From a checkpoint of a small transformer trained on Wikipedia: 12 layers.
Each number is 500 + 25 x the weight over its row's rms, rounded and kept within 0 to 999. Layers, rows and columns count from 0. Numbers have three digits each. The size before them is the row's rms in percent of the matrix's.

# layer 3 MLP down, 160x640, rms 0.0725, rows 0-99, columns 256-319
112:537486533512507525547532502505503490546507508506484520500490534495493499488489557537508521527486528514514547522494535533568511501485474525505508539499489515505480519524509528547508492512506477
103:520500516522489515522519480473500495490492477488522518503498481482475505477484498496511484509499490492528501464521547474553505479448504503526508530499492487511466497472475517512510493515515510
093:494503507550537476528489472480487497496508507516490515499503470529485513496523513463481455528484452512501505493496505511474510499478546490520493508513504524490525502435478517505497503539466506
117:531511525461515541538521483506487523511534539542516527505508496530479522531524434493512504499479509544515530484500535527511533501509498525503506485530530519485464517525521515487508523458533521
129:517516505463533478511487492482510502516512512518532524535545472485517496525509490522542494482523525531485492517517524554518543498524477490530518505508513510528450505491506520512516529464525511
093:505502501550485511507492508515504481506497521460536541538519462488496464475495530498520489424511495501496486472499505510504511491503422508485518521503492461466541516501509484510480527414479472
118:476492504592507511471466483492453514479490490472489452466467503486489484464484500460456494486492475479471469501488454489477484488536520484490488471496504479516547483538478476483491486534497483
107:508529494516497495503529488524520516498508522514535538542548532500469528525538511492517520397546485503505529503520504512490522489490502537515522486533545510500497513543525525519497512445524519
088:522504524487500528491531516491492474504523553504536508509530509498542487515508500536521483533470518535511531510528491538526544512518454558519499502525486506508510482536527518465517530465511484
087:492485486506497483494438500495506394504472511496497493481504490517531527477481537495446451495533518507493469493505488537477518527480528522437513496517505468514576483500502472439456489472469471
085:456494474466472508467466504506501500488507469509505486491478522463512485486510517472501499525520501481474499478489478484473472489466555455514514507516488479469491455499465448477490507563474510
119:541513522549504508542506513537491519505528529531515522527491462525507509511523496518500518479492511504546512482521519521510534519506473562515543475523522499521464520524501541541539517517514529
158:486469485546479466461496476493479488488483482485498468467473488473503494467488502472468480491481494472487481478483478463479469504499440487472493472496459473475518479468494469486494480472500471
134:519518532474487532517550523511520492526545503526505502508517499512510522493514463545523508499500506544540551528524535540525516517518491540523503532503528513540449523505522532506526506514522518
072:528507474560488527516476542482518507516511508534511547500528513515495491500516509505476485509491513509528485541545491523522527499452517543489521500502538503570474529468521515485500513519498484
128:526533490452488522498496494510505535518520539523495537516547493514513505515538481476531485501480492535482496514533557520524549471492492515516511528509527525505456533489529532499475536492519505
072:472490506564508479473547524507494487474499497519503501499480485485546508503490527524484487511488521521490516515496464521472491516503494509504509530492475493481496523523461481537480495415496502
120:461502473463474490482502512493499497494451472457477472526480473468496477481494526470510484517502485493497491473488449487472474506509426477517455489500492467479515486479489459533489500468450473
100:465495511564512479500465470508495531483463505470472517471499477489514485502458540484500487483542481499489517491491466464487472502506405496480489488480482566524545502486487502499454508469498484
148:466495485493488482472465476481477499465475478462464472504482498472495497474506482479465503480492468486484488489475491480483471494524475487468476495466441477491492480494495459499477474474490463
093:549471505515494518541501520559528483523467525504515491516515512523479516524499469494506529508504494512526551538508478505523475491534466481515495480504466493501421507416505526506548472489513500
074:464471495456468469453539489483452487502481478509493480516486476485580481500484514519516512451509517485479479533477520495500525527497545505490503521518502488514435480519496477429497509552546491
100:480467489466503476504478486534526493486485479506477510481493511497548495485489456520481493487520524494484466513495514509433491514474482483490487491532464502494411479484510466540478503489476496
083:492506516384508577506536511518498519513482510531494481514456486509474503495501478510507504502535504528527525505500533453541471501514446504514505537496497464509443501533555524525539527480499544
124:507495498446534514524519516508547490529498508540524526522517506542488502545522463500526482542495539525504501514501530510508533501460486495513511543525503537509457529489503516520518466479498490
109:487481487494479481475484482472509485507471479495513486497491528464519500489498504482485475529506477490485462484470454485453494510491529456482472453492489504460527495514483453465466513531495470
095:477541513419505522505533482489518530516511511483498519505506513499481495492491499539504520460551483512529507503510519496520510490514516497507500519456497522529520500535520549540544511499517492
079:448471470529508495459527475502494486479505477468476475498488502465515510497481500501488490538455477459492472501498477501472487496495532482512484474489499473505540482484496487475511522527479474
090:513478522467442515508506496486505529501496503478496474503508544477489517497483493483531474506566487521502491466507489512512470509508438514516498497490515518517521503522500485491485512506510553
095:491477491442509528501511502524495458509468505498500502518496589540546507477517516526461509480517504523510527510510450512505493547522446517506488508487492517481475481473508456459471505463479471
130:535496537480502536525504500501529529501537511521505533526490461502474528523520534537509526461498516543519534528523526525538537491472556515521522539519515528522494543544503531527514521513526522
092:501462519471533498490445490517514464467484490446495479467487500495509474503479489527475476589544471481514468513488489504537488489561490510478488486517448470483523505463533492486472525484512502
062:509526528488493517562516517512485531468504480479501492509513575493487498510527430482546502465456457510511532465517469526522504472521511490530512500518513555467569479520539513488539514492487508
074:465508484552554462479483488503445500490512470508465467469491514498465507508490516506503484521478485491509491496484519460472493458461433479476508511485488489483466499490465499506510507443508466
115:511506496417523518525507514489507501505510501523505497500513509523511495526500511527518541527527512504518503521512536520504510522553560518511523545515493522513470491546527515524508504550511518
094:501533483469502513489503510519529475494518520492479498532479497531425504515521546512521506502506494547526545502489496483553483462494527489486494492520472513510521525498501525534511512506504469
093:492536498539512502497511502513492496513534487522504541490496486543518497460516522471471526491505530527488484477539563537512543487497499499493523540540515501496496528533465535557510497498508485
086:451494508438505480465503508480508473519488471509491482461503519525526503514497503506526458491523504508505546500464522484474500507567412491474471511529480478483543480484479472476507496468475537
061:532449485409515515524485517529481484513485481481495503497484463521496500503469508515490500540496492468532518525499480451499494525458500474501516461486513494448467504487469500470491520475499507
116:475488484408525465489459492490481502482470477475486514460506521474501507487478429489491506427500483496510468483473472475476478499503488486493492472488487503491539494493481477491454488476481475
104:529505496529489515543543508496546517545520523503521536501544534489494468495513522503538521545508507511527519533499531484507502462515567483504510551488539543493473518533500511523504489539537480
100:512482497476524483468499477499493483515522526497506498477502475453468494511501523445490510510511504506498488528504478487541500501549491506502473481465511523482507479518503490489502500479519509
093:482507504586513497506492476500537491499519508483510493501459547484500503518470524473480503499471464480481513482496505506525451501505478488483459494508512539494533488499499502482498501467483496
100:481488466552511475501470515473535451509486496516502483487477497483489504496458499521490502469505489506462519532484533529478482503475509497478471519506490462510544497432486458481498492478479513
115:508528522539514506497519522495512528534504526511517504521495516523501518502508536503515531526470508509519523522510560498500505498508494534496528519513502529533487502519527524508497497530528505
086:504508538536496489527456527484450508444471494514532519472510523515530508523522504499536492453464490519519455520499522537525531493494512536524513500518504506507446518479494488524469501478490520
108:575504496524506484545533528490538531521520501524519517524529471490496527513520484517504531502470493531518498529503492508524543491508543520513496514517523529488506523535463514461502517495521540
091:493505500476484482512501502487498473502502474471465514508472498495508529503509593503492481563453494527480515501525517514517498488514514494478508516515481495520525530502526506515479457525517526
090:502517478521520524500539490525511508508478512448555538533507505517504525514473535505483498460515520487526504476532473497492497493497513550500494496487506521529555500515490488528474473468506498
085:530489486540488521533533464493494500507521505502520498506500463495488472512505505549527516525514516471506498452506491495446501507511467481487524498497518501465475503492469517544531506537509485
124:480460476487532485469459495478455482499453477476462462474516502490485479505455495464491466466479485502480486485500457502475487484549493462482493463491477499476550511491505467489458472458459463
098:499510498450528516527497494481456456509496514505522518482527445501470470501513515505528472564490538495467496537499551513512499467602525506502498498505504500530473499486489477550529486514502503
131:489487492535492486489495498479486489485482478495507485518509504481480493487498440498470498486501486488492494472492494474486477508499475440484500468463463472485509477465477459497457484475491487
136:465494470474489475489497486499483524457474455471478465428486518456509495468493505474499489494497474474480455456497492500481506527498529449474492492498482474465498474527482464501469504523476469
096:490501503458468494506469482496479513502478505502499508505481453475488495509497493439471479501541473492500439456480463509468512502480513515518517484478472540485477503476459492482478519499483475
090:488521483500494450465486495493448512519473495472456466522466491521456496481486508461519496445448487476484478468468478467466488482563531482501498491486507494505549496539439506501487498497488500
124:504500520458515506513508509521511517524514501506507512513487497508497529519512470539534519510449520524533496533521536492528515498538498513525517513526513490519461528510508517494514519496515530
127:456478497479499497469476519481514474470451483486447460485474501479501497489472537443486509532499474504472491470477495475515493498519495471486496502494509503494508499523493455491463509467507495
103:491469508574475454508476509515526496488501452510492500465483505490506504508466520462493526486521484447475511500481500452474471486475548473469497492505510493512446513464490486520503489514497486
067:546490520518483495529493510484496525474509517459524465510440477490517492477486473476472519460485477488463470497462502494459496499483560482547489501520476503496531501482495516421486473559510543
097:504522516506505532499477452536495503513491520501524500543528519503486527502510574521530501480496466495506521515497480511477521502473490518512476493537503526530520504536513522529532526463487524
126:481490475511482480458458468461499440492494487458479487490520459479521492463484484455500498505494473478468461439481487500466501508507529487496465490477465502498560486483446470492490487531470470
103:498489489561493516490476501518494476515555503486482489479495475500451496501488519487499477537493485477499479492495532517508482503493522504522481488492538480506479461461524487534536523476489497
101:543526524504476513533499505490497516514546515524511494508523481546525536506503506493497494509452510530511536515528520517543514513446562516496519504530536491541499512505482524478530503528518504
082:508501495440511523509506480511529478512519474440510518476502536536456487475489452476512505479481509484553456475520504526455525529511514475479484491491522487493477491495496492525543521503523474
085:541514504492515529509510488491493499493499514495486474460518523489497519494514422477532518429524506516508427482489510470530515490488411478489498473512529525511527522481515498521523469467500528
073:496504508505519513495520531538463505513475493524541496491510490488501505488492498477485501497485484473507507547496471509502476528578468492524523494473551469475534493514501509518511481487501490
096:509549515478521493507518545503564534489521530515506522516503537512487503518537486550500518518562523518510528515515550492516522512484477538502514524520490499529508493538521532502513536491523531
058:541500490491475495555490531478515560512498510525517509507494476492467525513507526483515551520527499472515527508537516493526527486497535511535530509515529513517420506478551528448508513581518536
083:476482531514499484460516512494466513508536501527467516467467463500481488483476473489477479433537514512520527488450513518543535483519497443488507507502498501509534520553514489458470478442474506
109:521530518530495516508516485491509518528529468535511512536531460498547490506500528502485519473533524506506512521498526523520541542512540529505497518499523500528457535510543554471463507521519505
076:473503486517524477535492535502422500493487535530517499476540524521521475489521473532536461469430492496494466489518497514501512486495476466488504499500519440447459530515502461564542476528494479
092:525548500527511480500558472542548549485509505534503535553528513506467521524489536533501526525544490499554499487521533478495497473514562514518498487522473529534531492486570522509498518511495513
090:495483487471504520463507506502498495476458503504482485487514520538538456479501501493496495481516496504486498509460468510468477519510511491493465510459440515481470500477519489530503492480493489
100:530522517476498532508474537517506537511487518512479525521501485504509499506506481523536509512457501486512520517515531505528493492548593502514487530504490523539528535486509539483485495546524499
103:475480487448478504484489475482504477494468494498465466491496476473502492498509505495484508571522486510509499488516503490497511510529500485486490486484523485517454488501494469512495493535498503
120:510518521460494511541547508488539526519481512519533511497506504521502510522525507517516527476528487509502502526514472515498498530478553524533541510511528523508516528490505537524513518537522524
109:514514505499500558479543539537522491540490519517518510526502532510495488511499510523525517495520515504496511504498471529545491495507457534533536501503514483490450494543533516507530495478542538
075:535527487468533488496455522529507522481486496506488476535503440511488476522496492498537515500529500494520499507476491465484479518573544503515501542490484535514519504457456530497486473515499474
105:527500499522530521533502504499490521501523520512494518509523544542487487509518453509506527491473516518511516537506499511500499501488444507519507514523529522552503504507508512508497497458489518
127:468486496497497479456476468457480474495482498506498492478469484497541498474462498483471484472486500481487467505493483490475501521503493475482477469523474481475512498473507468461504521484478494
189:458485487534493476463458472471472473488475494482487469468470481470481496489477465484478473496504484476479464479495473469482483468493496475477485494473475483478459490480477474611494489492467484
089:515536509462499522552481507522475504467514512511519535507558492497464495502517546497488525410482516516506534476515529507492484482505492513496496544520493500508504529496519502491536476468473503
089:504488499487495505499482495480489473482506490506503486479437476475486485524521561476491505468461480501497508508494535508513516499511494473491490502516494493519500496517492502472475494525499460
102:511489488472506518514527495498519521535483526496498522535497467500479499507500495492510550568506500523483483467501520482502521486488553502527498542499539541495471500535456528527533482560520512
092:511508504522495488527502492507493538504507495559514470522505542494526516513507544497498504579495491467468481540475478475507468517479533500518470487502496521516479473469506505465488487568493529
095:506488485475495501539486513462518501470498502505488520435478470465523495519464504447494506482566513471458475492501493479486493490478461469500501502450486462530452480451476466511514494472489507
110:501519527544473520480487528485481447479484476475495479455477511493484485511481448523482485470498481466516503511480499489497467483534462502488480467499466497485510476473480482473476511462476494
110:515543489507494495494531507505508504471519501488511542523503526467544506494503529484501524448494509514511536486499496496485528529513471520511520486499499464486514510480521498459471520523487528
090:516486486498525519507503514508480518535453522520497535483511495529497510511494472511548481457488506524506491509495482528503505504453425490518508504492505520518514534430501509518507508484501515
083:535501493490472502517525512459494502510492485513511493488516549511502495502495462476508527505503527478502532473498502531495524518532568498531487491503481480492440513519538491493482477457508520
088:528474504470512490466484509486480457527509481508472541536489538489455499506522480484508511508512490496515500533511494492527477487548561491508477533490565539471360498489526489539541493496488495
090:483505482468510513500479471480495508488501492481522509514473473516533505502522501505487490524483511486464480512507532493502523518531513513516525497516495495490469509544524505509536496493512520
073:482547508505503489504547504459475503503505492525495470492502519496514504478497524516511533588493544514495497497513495492525528539517501522500485510475456535500553469510538509467545522497499496
089:517503496474511493487512472556502491506491524504495495511471471519506496514458547515497486534500521492506544502482493478498481517532513489522472475500470528500477480483521537501527482468507511
094:461513523497523514483508520487507514550547510519515515481490521493520496522494510493486507456464504465491520509508550509499466527506428530511493482499479495497544504520492511494494512479523507
067:499487499368460500476467500475502488526507506532522494500527461491456520503485542488484436469515518506463487499504486512498514479479411522508528504501515491483490514458528481495512528467482519
051:511488489377499505518499469498518527510520506505501506485475521497425464527524534481491523495505492490466525520476527466504508502460505527496484476484513511516480503521528503517464497513521467
070:481526494615493467519531490495522490494507508509504511491518552506514494510512579493461469536496498505484487489522526509473524496462514512483496489528488543510478472514502488498488523594473487
093:503484471595483461484491511539490475491520499501506481504506477476513503481490480488529490461501468467493475499499481497475474485514594499508479478479524477506482478507495480515513502566486492